From a checkpoint of a small transformer trained on Wikipedia.
Architecture: LayerNorm before each block, no position embeddings, biases, ALiBi.
Each number is 50 + 10 x the weight over the matrix's rms, rounded and kept within 0 to 99. Layers, rows and columns count from 0.

# layer 6 attention value, 576x576, rms 0.0153, rows 206-254, columns 216-287
56 45 44 47 51 55 50 40 54 39 49 26 45 59 43 55 70 46 56 38 41 49 48 60 46 38 57 52 41 48 43 38 73 60 54 55 48 47 37 43 44 57 41 47 57 44 72 45 49 55 54 52 59 44 42 38 45 63 58 44 67 29 53 57 47 48 60 62 53 36 51 50
58 59 60 40 58 56 49 44 54 39 62 31 67 34 57 54 53 63 50 44 55 51 52 61 35 44 51 39 40 57 49 56 32 58 54 61 49 45 54 40 63 63 23 48 44 45 58 53 49 53 55 53 45 43 50 44 58 55 55 47 56 68 48 55 50 53 48 39 41 41 56 58
60 37 51 56 56 46 49 47 31 37 80 63 59 42 42 49 51 39 29 45 61 44 37 36 49 53 36 48 51 50 46 50 51 46 51 53 37 43 49 35 51 59 47 52 45 42 50 71 60 36 49 52 57 55 51 58 63 37 48 41 50 37 52 40 46 21 40 62 30 57 45 52
49 65 69 41 39 44 57 55 48 47 47 34 41 52 53 39 59 50 48 58 47 62 49 47 29 72 67 41 57 60 48 62 34 61 55 52 51 56 49 55 34 47 62 40 32 43 56 48 47 50 56 42 45 44 52 57 46 38 59 69 58 56 69 38 50 66 39 40 53 83 49 73
66 31 42 46 52 60 57 29 72 53 42 53 50 55 53 42 64 51 47 53 38 57 45 57 50 59 61 45 47 46 43 41 47 66 32 56 45 49 57 53 49 42 41 31 48 45 52 48 60 56 50 61 65 54 70 43 52 50 38 50 56 37 44 61 39 49 45 40 43 54 35 43
53 54 59 40 51 46 46 46 41 52 37 58 46 51 45 53 51 47 46 50 36 38 53 56 47 43 45 49 45 46 66 51 45 57 39 44 73 47 36 67 67 47 34 50 42 42 58 50 55 44 65 37 56 55 69 51 56 58 56 67 55 66 60 56 46 50 60 46 38 46 57 44
46 53 35 47 30 44 56 43 36 44 44 59 42 42 49 50 38 50 57 50 67 45 31 45 59 45 50 47 55 57 64 39 38 58 45 54 62 71 49 58 43 43 42 50 63 53 44 56 54 61 41 58 50 57 24 51 55 35 42 63 41 40 43 28 65 61 54 52 53 43 52 59
45 60 43 54 76 56 64 47 49 26 48 46 58 24 53 71 33 57 45 44 49 45 52 61 50 49 48 55 46 54 50 53 50 60 67 56 40 58 58 55 44 65 40 51 43 55 55 46 47 38 37 41 46 40 62 43 44 50 44 41 40 62 43 60 42 49 56 48 52 47 57 48
55 48 52 42 53 42 57 64 38 52 49 46 50 44 50 56 48 53 43 33 54 55 33 38 57 42 48 45 57 44 45 56 53 37 36 47 67 43 52 53 60 33 48 58 60 50 43 33 54 51 58 32 27 47 45 45 41 39 42 55 60 47 50 29 37 42 56 61 53 45 56 59
37 41 51 43 55 66 54 41 39 58 21 40 44 43 31 50 43 46 62 65 53 55 58 53 49 41 42 49 69 47 50 49 65 73 57 66 37 54 43 44 70 54 58 45 73 63 53 52 51 46 56 46 38 56 48 48 29 49 45 26 56 39 56 44 65 67 54 59 54 44 46 45
55 45 52 52 52 52 53 37 47 66 44 47 51 80 49 46 58 66 57 46 60 47 54 66 66 69 56 52 44 35 54 41 57 36 37 53 65 60 60 42 38 64 56 59 38 52 48 50 42 52 51 64 46 33 46 50 49 40 63 41 58 46 65 51 60 45 55 40 49 43 49 43
35 58 46 48 52 53 44 47 46 46 55 53 46 55 44 53 50 40 58 40 56 37 41 55 60 42 54 46 52 57 45 34 46 67 48 45 45 55 61 54 63 50 64 45 38 43 44 51 59 50 39 42 50 60 63 58 49 34 59 58 39 50 59 48 54 43 41 43 50 37 48 44
49 67 55 53 38 58 38 58 52 45 53 44 50 42 42 44 47 53 64 60 46 51 48 39 67 52 25 60 43 43 60 47 29 56 65 52 47 46 47 50 50 46 42 50 61 35 29 43 55 60 58 53 26 46 48 57 55 43 47 53 65 40 55 43 57 34 41 45 54 49 51 31
41 42 57 53 47 52 52 52 57 58 56 44 55 54 42 45 46 45 45 53 45 45 54 62 57 48 60 56 52 49 42 45 62 36 51 36 75 56 51 38 46 58 48 43 54 59 44 59 50 52 51 43 56 68 51 49 43 48 39 45 72 32 48 60 59 29 44 75 56 23 51 55
68 31 48 35 66 62 43 51 40 58 22 50 46 69 45 51 54 55 52 49 56 54 40 50 59 56 45 58 66 47 56 49 39 46 40 56 35 63 45 44 73 51 54 36 54 42 34 39 45 70 41 48 56 61 58 52 47 35 62 62 56 59 42 59 54 45 47 46 64 39 49 63
54 58 27 49 51 43 59 58 60 43 52 54 57 45 63 40 56 39 51 47 51 47 62 62 52 55 53 47 65 46 56 56 43 56 30 51 55 51 37 61 46 53 50 39 53 44 42 41 66 15 46 49 40 20 50 38 44 42 62 42 42 15 39 36 70 61 58 46 34 56 54 38
58 55 52 44 62 54 23 68 51 53 57 49 38 45 57 51 52 40 43 58 49 44 66 70 50 44 46 64 56 49 50 45 57 43 40 34 53 32 46 36 54 46 49 47 38 33 41 38 36 45 48 48 60 52 37 56 53 54 56 44 44 52 50 61 44 54 52 53 58 52 52 49
46 38 49 36 46 61 59 38 47 63 52 43 34 52 57 60 64 44 52 57 52 22 53 56 47 54 58 48 57 47 46 36 59 24 46 56 76 47 44 54 41 47 56 34 39 35 57 51 51 66 66 44 47 57 42 47 43 69 36 40 52 56 56 52 50 45 48 65 44 43 60 49
47 50 51 36 51 42 74 56 53 51 55 62 53 48 45 44 41 54 60 51 37 53 45 52 65 47 49 60 49 72 46 35 47 42 59 53 43 45 52 49 40 54 70 38 39 54 45 63 56 45 51 44 55 63 65 40 65 62 65 59 55 40 37 38 29 42 57 34 51 37 50 57
51 65 50 64 50 52 61 60 51 67 63 36 48 47 50 24 55 46 42 50 31 60 54 37 47 56 50 58 45 43 59 34 39 47 45 37 42 70 38 45 38 31 59 50 41 38 36 46 51 42 49 51 55 49 50 41 53 51 48 42 51 47 60 56 56 56 67 58 54 43 54 51
28 55 53 47 44 61 50 50 53 43 57 56 49 54 43 64 48 30 53 58 46 46 55 55 61 47 48 42 50 53 46 59 21 56 51 41 43 45 50 51 58 68 40 52 33 51 46 38 51 56 60 40 55 40 53 36 59 41 45 43 56 56 60 52 58 45 50 43 47 34 52 55
44 51 33 64 50 50 46 47 49 42 55 64 51 57 45 58 67 54 56 57 33 47 54 56 53 54 68 58 59 58 38 36 59 59 56 35 55 37 52 51 38 57 43 40 49 71 49 38 59 37 37 42 43 58 45 49 48 49 47 58 52 64 52 44 72 40 53 70 60 53 52 49
32 35 64 54 46 59 52 28 43 61 41 46 57 38 59 49 39 43 43 43 49 53 54 51 57 49 36 54 55 56 30 34 34 61 42 53 51 39 41 56 43 61 53 51 37 43 45 41 49 46 42 69 50 48 54 34 39 53 52 57 61 64 38 58 48 36 58 52 48 53 54 54
39 39 60 43 52 66 39 57 54 46 53 64 56 45 35 55 59 25 62 51 44 44 45 46 39 57 52 55 35 47 45 40 46 55 66 44 33 42 40 48 51 49 39 57 53 55 40 48 45 47 56 51 38 34 61 49 61 39 52 54 44 53 53 61 61 70 51 56 55 67 49 54
48 26 59 54 28 38 66 45 47 46 60 46 44 60 49 71 51 56 49 58 39 61 41 58 51 48 51 57 51 35 57 52 30 41 45 35 53 34 42 59 65 51 51 44 31 47 36 39 52 48 43 60 53 54 49 49 52 38 37 44 58 40 32 55 45 61 47 43 61 77 44 50
60 58 59 61 65 40 57 52 57 26 47 39 66 46 62 51 44 36 45 54 52 59 47 59 67 55 50 55 47 71 65 50 55 50 63 48 42 53 61 62 32 50 46 52 44 49 42 53 50 47 55 53 47 56 58 53 52 54 30 56 58 52 58 60 40 53 41 41 54 46 51 65
45 69 54 44 56 29 45 48 32 51 46 45 54 49 31 51 60 44 51 53 60 47 62 39 48 51 60 54 61 36 69 53 73 65 44 68 62 53 45 46 53 51 45 55 48 50 61 70 77 60 47 36 46 68 49 50 52 41 63 41 41 43 65 42 44 51 75 59 45 45 38 46
50 54 53 65 48 51 44 45 39 43 43 47 46 44 48 45 60 45 44 50 43 53 55 51 45 44 58 60 40 62 41 36 55 54 66 49 40 42 56 59 65 64 42 56 37 50 33 54 57 54 53 57 47 49 36 41 54 55 49 50 51 42 62 62 46 59 46 63 41 48 35 45
56 34 50 41 49 53 47 49 47 49 46 46 50 57 58 58 42 54 60 54 67 41 52 34 40 46 66 55 48 54 41 32 66 57 64 52 50 39 50 64 62 42 47 40 55 51 53 64 55 54 41 48 45 56 52 49 53 56 59 54 52 40 37 59 50 49 44 57 48 49 43 52
42 45 38 45 60 56 35 52 43 56 53 49 47 48 29 60 57 34 43 46 55 44 62 44 39 56 60 68 60 42 44 39 34 45 60 48 40 41 39 40 45 59 30 55 41 47 51 62 49 56 46 44 45 47 54 54 51 68 53 58 51 57 56 59 49 34 40 69 50 56 66 24
62 44 49 48 61 36 51 54 37 47 48 31 67 81 61 55 60 59 36 47 48 45 41 54 62 42 68 48 40 49 53 42 53 60 40 58 43 52 43 58 56 62 40 38 45 56 50 57 68 64 50 56 66 36 63 52 54 46 59 52 38 33 52 68 57 64 56 51 67 44 62 48
54 53 49 44 70 52 49 34 39 30 58 46 73 68 35 50 44 55 55 44 65 44 57 55 37 42 38 73 60 49 54 48 59 43 56 49 47 72 49 60 49 61 52 39 71 30 50 39 43 68 42 37 30 53 44 48 59 44 44 48 65 29 35 34 42 36 45 44 37 40 47 62
40 46 50 44 50 47 51 46 59 57 57 42 47 53 41 54 52 55 43 62 46 69 51 40 43 49 56 52 40 45 32 49 55 42 67 47 55 30 46 40 46 42 65 45 53 55 55 56 40 45 31 39 51 57 64 49 58 56 41 51 51 42 48 74 53 58 61 54 46 54 63 48
49 51 49 64 47 45 52 47 48 62 47 55 55 68 48 49 54 32 49 56 58 49 47 55 49 48 70 60 54 48 50 37 51 49 47 60 53 47 50 43 60 66 56 51 42 42 42 41 55 44 34 55 50 44 57 48 40 44 46 52 48 49 56 51 38 38 45 50 39 54 59 64
60 26 63 61 50 53 34 54 44 58 39 37 47 64 47 48 45 49 48 64 58 54 45 48 36 66 37 51 49 40 61 51 66 48 36 40 37 59 49 46 41 50 51 40 52 44 41 40 59 39 49 57 40 53 37 76 62 57 40 34 57 63 51 54 60 43 66 23 48 52 55 50
51 36 48 44 56 56 41 42 34 45 55 42 54 39 36 39 47 68 52 34 59 41 49 54 56 39 47 52 43 40 64 44 43 49 62 50 74 37 60 43 58 48 37 45 55 53 42 66 52 48 40 61 34 72 50 54 42 58 47 43 37 77 42 56 49 64 50 49 56 53 41 46
34 58 41 57 39 49 38 60 36 59 39 59 54 69 47 64 59 64 59 62 43 49 49 44 49 37 37 51 46 51 59 41 48 40 38 71 59 49 33 37 55 55 39 36 45 55 47 56 48 32 65 69 52 63 57 54 45 41 61 47 58 56 49 69 51 50 57 50 34 65 42 50
40 54 73 63 71 35 46 30 56 63 36 32 48 47 35 52 50 52 47 41 54 45 37 57 57 51 29 54 53 60 56 27 50 29 33 58 36 56 50 41 52 52 50 48 72 49 31 54 45 42 45 43 34 47 55 40 58 60 38 58 31 67 50 48 34 59 42 51 50 63 35 42
57 47 64 53 50 47 53 48 48 58 63 42 55 55 35 54 49 48 50 42 46 47 52 57 60 48 43 46 52 37 43 68 50 44 40 62 48 61 47 34 50 62 41 37 51 41 49 66 40 60 56 46 48 37 53 48 47 44 63 73 59 60 44 37 56 66 59 55 59 29 61 49
63 65 40 52 51 29 57 55 51 57 54 35 58 58 50 63 71 64 50 32 50 65 39 42 42 47 59 46 58 45 65 40 59 63 60 38 49 63 50 54 54 53 50 55 55 40 50 61 55 69 60 41 56 48 56 32 37 63 45 56 55 52 57 55 66 42 47 31 58 45 46 46
44 44 49 38 47 42 38 33 42 49 30 69 45 59 46 48 43 42 49 46 47 52 40 45 51 44 36 67 49 39 38 47 52 37 56 50 39 54 59 37 35 52 49 52 69 56 62 54 42 47 63 66 57 46 48 61 57 46 52 40 43 60 62 45 52 54 38 17 44 39 60 59
38 50 39 71 42 50 29 54 53 48 24 60 58 48 38 42 26 64 48 34 64 47 59 40 54 45 52 49 34 48 66 56 54 49 33 41 49 52 59 46 48 55 49 54 45 48 38 61 57 43 56 70 63 50 49 50 34 51 56 63 45 57 63 58 54 47 57 55 43 50 63 41
39 69 45 59 47 58 50 42 54 58 28 44 62 56 54 64 57 54 49 47 47 51 44 42 44 36 38 53 58 65 42 66 62 47 35 43 41 47 32 36 41 45 56 56 57 52 29 26 44 43 49 53 66 35 68 60 72 42 50 50 57 48 70 53 46 64 40 64 56 59 50 55
52 47 72 68 40 56 44 48 50 55 27 40 40 60 37 46 67 49 33 58 53 40 50 46 66 36 49 64 37 41 45 45 37 36 37 51 65 42 53 55 52 64 37 49 46 65 54 63 46 41 61 42 46 59 41 46 43 55 65 50 63 47 40 51 43 55 58 59 52 58 35 47
42 35 47 52 36 49 25 51 46 50 46 50 46 52 41 41 41 61 49 46 64 65 36 62 49 65 39 43 42 49 50 53 45 49 49 58 56 47 60 43 61 53 43 56 33 47 56 50 56 42 57 48 54 41 64 59 36 53 38 38 46 44 58 48 36 69 39 45 53 39 44 48
68 41 69 40 38 38 45 65 54 65 43 44 47 63 45 67 60 65 57 53 51 43 50 52 51 51 51 68 47 53 57 48 51 57 41 49 42 71 48 55 55 45 48 54 56 37 33 61 62 49 42 34 44 64 46 44 54 52 31 38 56 29 41 29 47 54 55 48 45 51 46 51
31 38 66 66 51 80 59 40 50 46 52 61 57 70 56 55 42 39 52 25 38 42 55 60 62 56 55 44 47 45 55 43 26 53 40 68 50 54 49 57 32 38 54 56 39 43 58 59 65 51 63 46 46 52 68 53 55 63 45 46 58 59 47 21 62 65 39 44 31 54 18 51
54 39 61 50 48 51 32 71 48 60 38 46 62 65 45 49 45 44 43 49 64 44 46 39 62 55 40 54 53 39 44 59 59 57 54 53 50 40 71 28 40 50 58 46 61 47 39 50 33 61 32 64 59 49 58 37 51 41 50 50 49 53 48 52 36 61 28 54 47 49 66 43
53 43 38 54 39 50 62 33 41 55 57 39 61 61 48 41 50 60 54 48 61 43 53 46 73 48 58 52 61 57 40 37 50 40 45 62 50 67 54 60 40 55 64 39 56 59 52 72 45 40 55 50 46 37 55 38 53 48 45 36 61 46 32 42 47 41 61 60 58 49 61 70
# layer 6 attention output (transposed), 576x576, rms 0.0157, rows 206-253, columns 216-287
52 41 51 53 58 64 55 56 34 48 61 46 48 47 64 50 44 48 47 48 41 51 53 55 62 53 56 45 66 33 64 56 58 43 45 30 54 49 53 49 48 44 56 52 38 48 55 59 28 53 52 40 58 63 51 41 49 56 37 41 41 59 55 44 66 49 26 42 53 79 54 42
57 70 55 44 64 59 59 52 50 54 61 49 38 41 58 43 48 43 61 48 40 61 51 54 52 47 52 47 53 62 51 66 61 55 50 61 58 53 55 60 48 66 41 55 30 53 52 53 41 60 51 46 45 37 40 46 47 51 49 55 41 49 47 57 49 55 52 56 42 57 68 56
50 49 52 44 66 41 40 59 53 42 51 45 56 36 58 40 37 53 46 39 66 57 56 41 66 77 57 49 54 51 79 40 49 57 36 50 72 38 52 41 63 48 41 46 56 43 42 50 65 50 55 60 59 54 61 54 40 44 38 48 71 53 60 45 65 59 40 33 59 34 43 46
60 30 49 45 47 45 42 58 23 45 41 53 48 52 39 38 41 51 38 66 53 57 52 50 45 46 32 51 53 48 50 47 50 37 41 47 61 54 62 41 60 57 49 54 38 42 43 61 54 71 65 50 51 44 49 48 59 56 62 36 65 49 49 50 40 56 61 42 51 35 46 51
45 53 56 52 46 38 58 64 41 52 46 31 46 65 52 47 51 55 49 49 53 44 43 51 26 55 45 55 52 63 46 47 66 60 70 34 58 55 61 31 40 49 59 64 38 49 36 44 65 37 48 47 58 46 49 48 49 38 55 45 51 54 47 69 52 44 48 56 55 47 41 50
55 61 53 63 76 50 41 43 32 64 51 43 52 42 52 40 48 44 45 36 51 60 56 35 53 59 36 53 41 59 53 71 48 59 67 48 53 51 53 41 60 57 56 57 42 54 37 42 57 46 50 66 45 57 56 65 28 38 40 60 50 56 54 62 62 38 43 58 62 50 40 50
44 71 37 44 55 53 49 35 58 40 55 42 38 43 50 66 40 64 40 36 41 45 56 33 52 52 44 47 50 64 51 41 46 49 43 30 58 57 54 70 52 32 54 51 49 46 48 70 41 46 38 56 46 44 39 34 45 66 57 51 49 38 55 59 28 41 44 66 55 60 51 63
49 44 50 52 41 58 48 37 54 44 51 48 26 33 55 59 53 42 43 33 46 52 55 43 59 46 38 32 55 48 62 42 53 61 57 57 54 53 42 56 47 64 54 35 48 64 49 49 46 64 44 43 60 53 44 59 41 40 50 41 42 38 25 31 59 51 66 57 53 43 58 55
42 52 54 50 43 51 33 41 55 55 43 65 61 48 54 69 55 36 32 82 65 32 44 49 46 51 30 49 42 44 51 52 42 38 39 50 28 57 46 42 45 62 53 48 45 51 42 62 65 66 35 53 56 52 58 47 51 44 46 46 53 45 50 43 60 65 49 49 52 52 29 45
51 67 49 46 50 47 34 40 60 47 54 58 52 47 57 44 49 53 35 34 40 51 59 28 43 45 31 49 38 36 43 49 54 41 61 43 55 67 42 29 42 34 58 56 56 45 42 48 41 56 49 48 34 45 55 56 57 39 46 50 47 56 44 59 38 59 56 44 57 65 39 63
35 51 61 56 41 34 52 54 55 46 45 65 41 48 46 55 39 50 61 48 45 46 48 38 44 46 30 48 45 55 41 50 53 43 60 37 54 47 57 48 47 38 50 47 49 37 54 51 55 41 55 72 38 66 47 35 50 56 59 53 53 38 60 27 42 47 60 54 54 48 50 52
52 29 62 51 51 42 62 59 35 53 40 39 50 44 36 48 58 58 48 51 56 46 60 53 55 45 51 40 54 68 42 60 67 45 57 63 48 49 47 52 57 47 54 61 40 46 63 58 58 45 59 52 49 43 44 45 51 42 66 33 39 40 40 47 52 46 57 46 64 64 53 49
59 36 66 41 25 57 56 59 45 65 38 64 47 42 41 51 53 61 48 45 50 54 51 45 47 46 57 45 44 68 44 49 61 42 49 39 62 62 30 54 61 61 62 48 61 42 55 58 40 36 46 49 41 47 49 55 62 69 34 46 47 56 35 72 52 35 45 44 65 53 56 58
61 55 47 44 58 51 40 52 53 41 38 45 64 64 45 68 52 33 52 54 54 57 44 67 39 43 30 39 41 45 42 44 49 42 55 55 42 40 51 45 54 39 58 46 49 52 41 41 58 51 63 49 46 53 61 62 61 57 62 49 42 29 25 48 59 54 58 34 49 72 42 44
58 60 48 54 68 68 40 50 45 62 38 58 30 25 53 50 42 54 52 31 38 45 64 40 61 57 40 42 44 49 48 47 61 38 50 55 44 57 48 52 35 45 53 53 48 51 42 52 60 50 43 46 45 54 45 50 38 45 52 46 53 59 33 63 36 56 46 57 58 47 48 50
55 68 51 52 43 61 45 38 45 61 76 37 81 45 54 41 33 45 47 26 61 48 53 35 33 49 51 45 47 61 46 61 35 56 56 58 63 60 48 57 29 48 73 49 47 52 49 53 66 48 56 42 48 52 58 54 25 64 33 35 50 38 50 39 51 34 45 41 47 38 36 49
57 45 46 50 51 56 59 44 48 52 41 49 45 41 58 41 62 58 63 54 67 61 48 63 68 48 26 38 50 47 55 58 57 50 54 56 62 68 46 45 60 68 50 55 44 42 43 74 56 38 53 42 58 48 53 58 57 46 65 40 47 47 63 49 36 60 55 57 43 59 50 50
54 63 31 56 39 29 49 44 38 41 43 44 51 65 39 59 62 49 71 60 48 55 53 48 26 37 49 52 40 57 51 68 66 36 55 40 39 44 55 55 42 21 43 56 56 66 54 62 44 59 46 55 31 37 43 46 68 62 50 63 44 39 56 70 28 57 50 50 30 60 41 66
57 81 38 48 43 58 43 39 59 37 59 42 59 57 64 52 55 50 32 58 44 35 51 54 43 65 35 64 43 51 44 51 43 59 55 59 47 49 47 63 46 48 39 51 51 66 50 43 55 53 35 47 40 42 40 51 38 33 31 47 42 49 31 72 49 48 42 55 60 43 42 28
38 62 47 60 61 45 45 60 38 46 62 48 51 39 65 38 51 64 44 48 84 45 59 66 57 47 52 57 62 42 44 56 61 55 47 60 63 57 61 62 43 56 47 52 38 45 59 50 46 47 62 46 63 50 46 47 46 50 56 48 59 59 70 48 47 42 42 52 39 49 36 54
67 59 51 50 55 62 56 54 46 63 45 36 49 39 44 48 31 49 42 38 52 48 55 50 54 39 59 59 58 56 49 54 48 53 48 55 34 52 53 61 50 60 50 55 44 55 59 50 54 44 40 53 48 43 55 41 57 58 52 40 44 45 53 42 55 47 35 64 55 50 52 51
56 62 53 49 49 45 45 47 51 59 49 47 53 62 44 49 34 56 35 53 67 65 54 48 62 52 56 44 43 52 53 55 37 43 73 48 35 41 55 45 57 55 51 59 59 55 48 53 28 42 51 70 51 47 41 56 47 49 57 61 55 49 46 49 55 38 65 51 60 34 45 51
53 58 46 78 57 47 58 43 56 48 51 56 46 55 57 55 54 53 43 56 62 50 46 68 58 45 60 59 47 54 29 54 49 51 44 58 52 44 52 49 48 59 39 52 37 61 57 47 57 48 32 70 61 46 40 34 56 50 69 61 42 45 53 43 59 50 31 56 38 47 49 53
59 28 55 46 61 51 61 50 47 57 54 54 37 28 43 48 50 62 47 43 65 58 51 40 54 45 45 62 50 48 56 57 63 36 58 58 54 48 38 54 57 58 47 40 46 46 46 44 52 55 38 47 39 38 61 36 41 31 47 39 72 43 56 45 64 62 45 51 59 42 66 39
35 55 53 53 55 76 40 55 52 33 53 45 55 41 53 38 35 57 52 50 48 43 60 43 77 44 63 35 41 50 51 60 48 54 60 48 45 59 62 38 52 65 51 66 47 53 62 63 47 32 48 53 53 51 42 55 54 47 47 55 48 68 54 61 54 42 60 54 52 35 55 55
61 34 55 57 46 65 43 57 51 47 60 55 53 43 58 45 55 49 28 49 62 42 44 84 58 66 58 49 48 46 54 47 53 53 31 65 45 43 57 52 58 61 55 42 49 51 54 54 79 55 48 48 70 44 49 59 49 60 54 58 41 39 57 41 52 59 50 50 34 61 54 42
80 34 49 64 49 45 46 55 51 65 53 36 52 49 51 46 58 55 29 34 47 62 52 36 46 51 46 37 40 69 67 60 51 47 60 48 59 40 47 50 61 44 60 84 61 58 52 62 59 57 50 34 57 40 48 51 30 70 48 47 43 50 25 53 60 44 51 30 55 37 34 51
44 46 39 37 45 47 47 47 50 66 59 58 68 56 31 46 46 37 52 57 43 54 45 68 61 34 42 62 57 49 48 73 45 46 45 44 53 47 37 63 60 39 56 58 69 48 65 55 31 45 62 46 62 50 57 41 56 52 64 65 39 64 54 52 53 55 58 33 43 40 56 45
54 38 42 54 25 56 39 45 51 64 35 44 60 62 40 68 62 40 60 44 38 64 50 40 62 60 39 55 58 46 41 60 47 32 52 56 67 51 52 52 51 51 60 35 81 50 49 42 49 34 56 53 48 42 60 56 44 67 23 41 57 56 39 59 43 44 57 24 39 51 33 53
67 48 35 41 46 40 34 45 48 53 27 45 53 51 53 50 51 41 63 43 47 49 55 65 56 49 56 49 59 42 45 66 66 56 60 40 44 57 48 48 42 36 41 66 58 51 42 53 39 54 53 48 62 56 42 47 48 77 51 45 54 42 53 31 44 51 56 48 54 41 54 44
42 74 47 34 54 42 43 30 60 40 48 37 54 51 57 34 49 36 62 48 55 53 53 44 46 50 43 56 41 49 47 50 61 48 60 60 37 56 45 37 72 46 52 45 67 39 52 56 30 46 46 49 35 57 47 47 46 37 38 61 50 70 39 60 54 45 62 36 52 58 47 58
61 68 46 40 57 59 47 37 67 51 58 50 38 50 49 57 68 49 18 34 45 52 49 33 45 48 46 41 42 51 57 37 51 41 57 59 62 57 28 58 44 38 53 52 56 64 42 68 59 52 56 45 44 48 45 47 46 52 48 49 63 43 43 63 38 35 50 59 71 49 53 54
49 47 50 32 48 45 50 50 52 44 46 53 50 62 41 56 59 40 45 67 42 54 43 67 48 64 45 50 46 30 35 44 54 44 39 47 45 57 66 47 52 41 65 73 59 62 59 43 23 49 70 46 42 52 56 42 41 68 64 51 41 43 34 62 63 53 54 48 69 54 58 56
56 40 57 53 44 50 33 49 67 54 65 65 49 59 50 64 46 42 50 50 57 52 54 51 32 77 48 63 30 52 65 42 55 42 65 55 49 50 48 58 53 53 40 35 39 63 54 50 40 52 56 49 33 52 47 56 50 54 45 48 73 40 63 50 49 63 55 46 43 48 50 47
50 44 54 53 41 49 58 62 45 59 30 55 71 58 37 45 58 54 37 60 42 45 77 60 62 46 41 49 47 39 35 51 55 42 64 41 45 57 56 43 66 62 55 52 56 52 45 62 51 54 61 47 46 47 50 48 48 52 69 55 51 47 34 69 34 61 45 39 73 37 38 46
57 64 47 55 53 51 42 55 42 41 62 45 45 40 53 56 44 53 59 33 41 43 38 38 47 41 63 48 68 37 38 54 52 45 41 50 50 49 40 54 53 48 39 55 36 47 54 51 39 54 45 60 58 61 46 40 47 47 43 37 48 62 66 51 77 43 62 38 50 47 56 50
46 54 44 64 48 48 40 41 63 47 49 50 61 51 30 56 44 58 42 54 54 54 55 47 54 67 46 46 43 42 47 52 39 52 54 43 46 43 38 40 59 46 79 45 52 52 41 61 62 54 33 53 46 50 55 68 51 46 49 47 56 57 51 44 78 35 46 37 63 41 54 47
47 57 25 40 25 54 52 51 54 46 42 56 45 56 64 71 62 43 48 54 49 52 51 33 24 59 47 62 41 56 50 50 48 50 65 38 47 39 40 72 35 25 55 38 60 71 58 41 56 62 46 51 28 27 34 52 53 59 31 51 59 41 62 40 52 44 49 58 66 56 57 58
55 64 59 53 51 67 51 61 37 35 49 51 58 39 59 53 50 59 55 50 40 49 41 36 53 56 28 33 49 69 39 35 56 63 74 48 56 43 68 46 59 60 57 37 20 46 53 38 59 60 42 47 35 47 50 54 58 42 38 58 52 40 69 61 49 63 41 42 53 59 53 49
42 59 55 48 53 38 66 41 68 46 52 45 36 55 51 41 45 59 62 40 50 41 58 41 63 39 66 57 46 51 45 47 50 46 53 52 47 63 50 43 42 36 58 54 54 59 49 39 48 48 36 57 44 60 49 47 43 37 44 44 57 58 50 43 46 36 61 60 61 41 51 49
34 44 59 46 32 46 63 62 64 53 50 48 68 54 34 59 43 66 43 46 31 50 50 42 44 55 40 57 50 54 41 61 43 60 38 41 44 54 33 47 64 51 67 46 67 48 35 54 64 32 45 57 38 44 56 63 36 50 44 43 54 41 59 64 54 49 68 49 56 31 46 52
54 37 55 58 40 47 69 43 54 61 53 53 55 64 53 52 68 52 50 59 70 56 47 70 59 44 53 57 61 50 35 52 59 62 48 47 57 38 56 48 38 55 39 49 47 42 52 67 36 63 59 42 53 40 53 55 66 73 60 45 36 41 56 54 46 58 55 61 41 44 43 56
46 28 32 47 39 45 52 38 63 54 40 54 44 45 54 35 49 47 53 46 55 51 42 58 53 53 67 38 57 20 50 53 45 62 48 44 53 53 57 33 56 61 57 51 61 39 23 51 42 43 69 55 56 55 57 48 42 44 43 50 53 54 47 45 52 58 55 50 37 53 43 53
68 41 67 49 53 54 53 66 43 44 52 65 38 27 49 56 53 59 50 39 61 48 50 58 45 49 61 47 45 50 55 45 53 46 62 65 50 51 40 39 40 51 40 30 45 42 52 64 38 62 55 43 54 59 58 72 63 48 38 49 44 49 67 45 70 36 44 42 61 41 45 62
63 28 58 66 45 51 53 60 36 52 38 60 57 50 57 40 53 48 44 48 54 33 52 62 48 40 63 55 62 37 51 49 60 61 60 54 42 38 46 58 62 59 55 31 63 45 45 52 55 72 57 50 56 55 47 41 55 43 50 50 46 49 40 51 51 47 62 54 34 58 58 54
44 87 36 54 66 49 45 42 61 43 54 48 45 51 60 40 41 47 34 50 43 45 51 63 58 54 52 33 46 47 41 47 40 52 52 63 50 56 57 43 23 51 52 63 46 54 40 62 38 58 55 47 49 57 41 47 37 49 55 32 35 58 51 60 55 54 39 61 56 40 59 55
46 62 59 56 57 50 57 44 69 31 48 44 60 39 52 47 47 40 53 83 50 50 51 44 54 46 62 42 58 58 59 51 41 40 57 52 34 47 34 56 54 44 46 43 39 45 31 40 56 56 45 51 48 61 52 44 50 45 30 32 63 43 53 56 53 52 48 51 38 63 63 49
40 60 46 36 53 48 64 44 32 48 43 51 38 48 44 76 53 43 54 53 41 39 48 48 46 40 47 56 55 45 42 26 62 45 41 51 41 37 48 41 46 39 67 35 51 53 64 54 62 57 37 48 52 55 45 40 62 49 58 64 44 55 58 46 65 53 62 39 46 60 41 33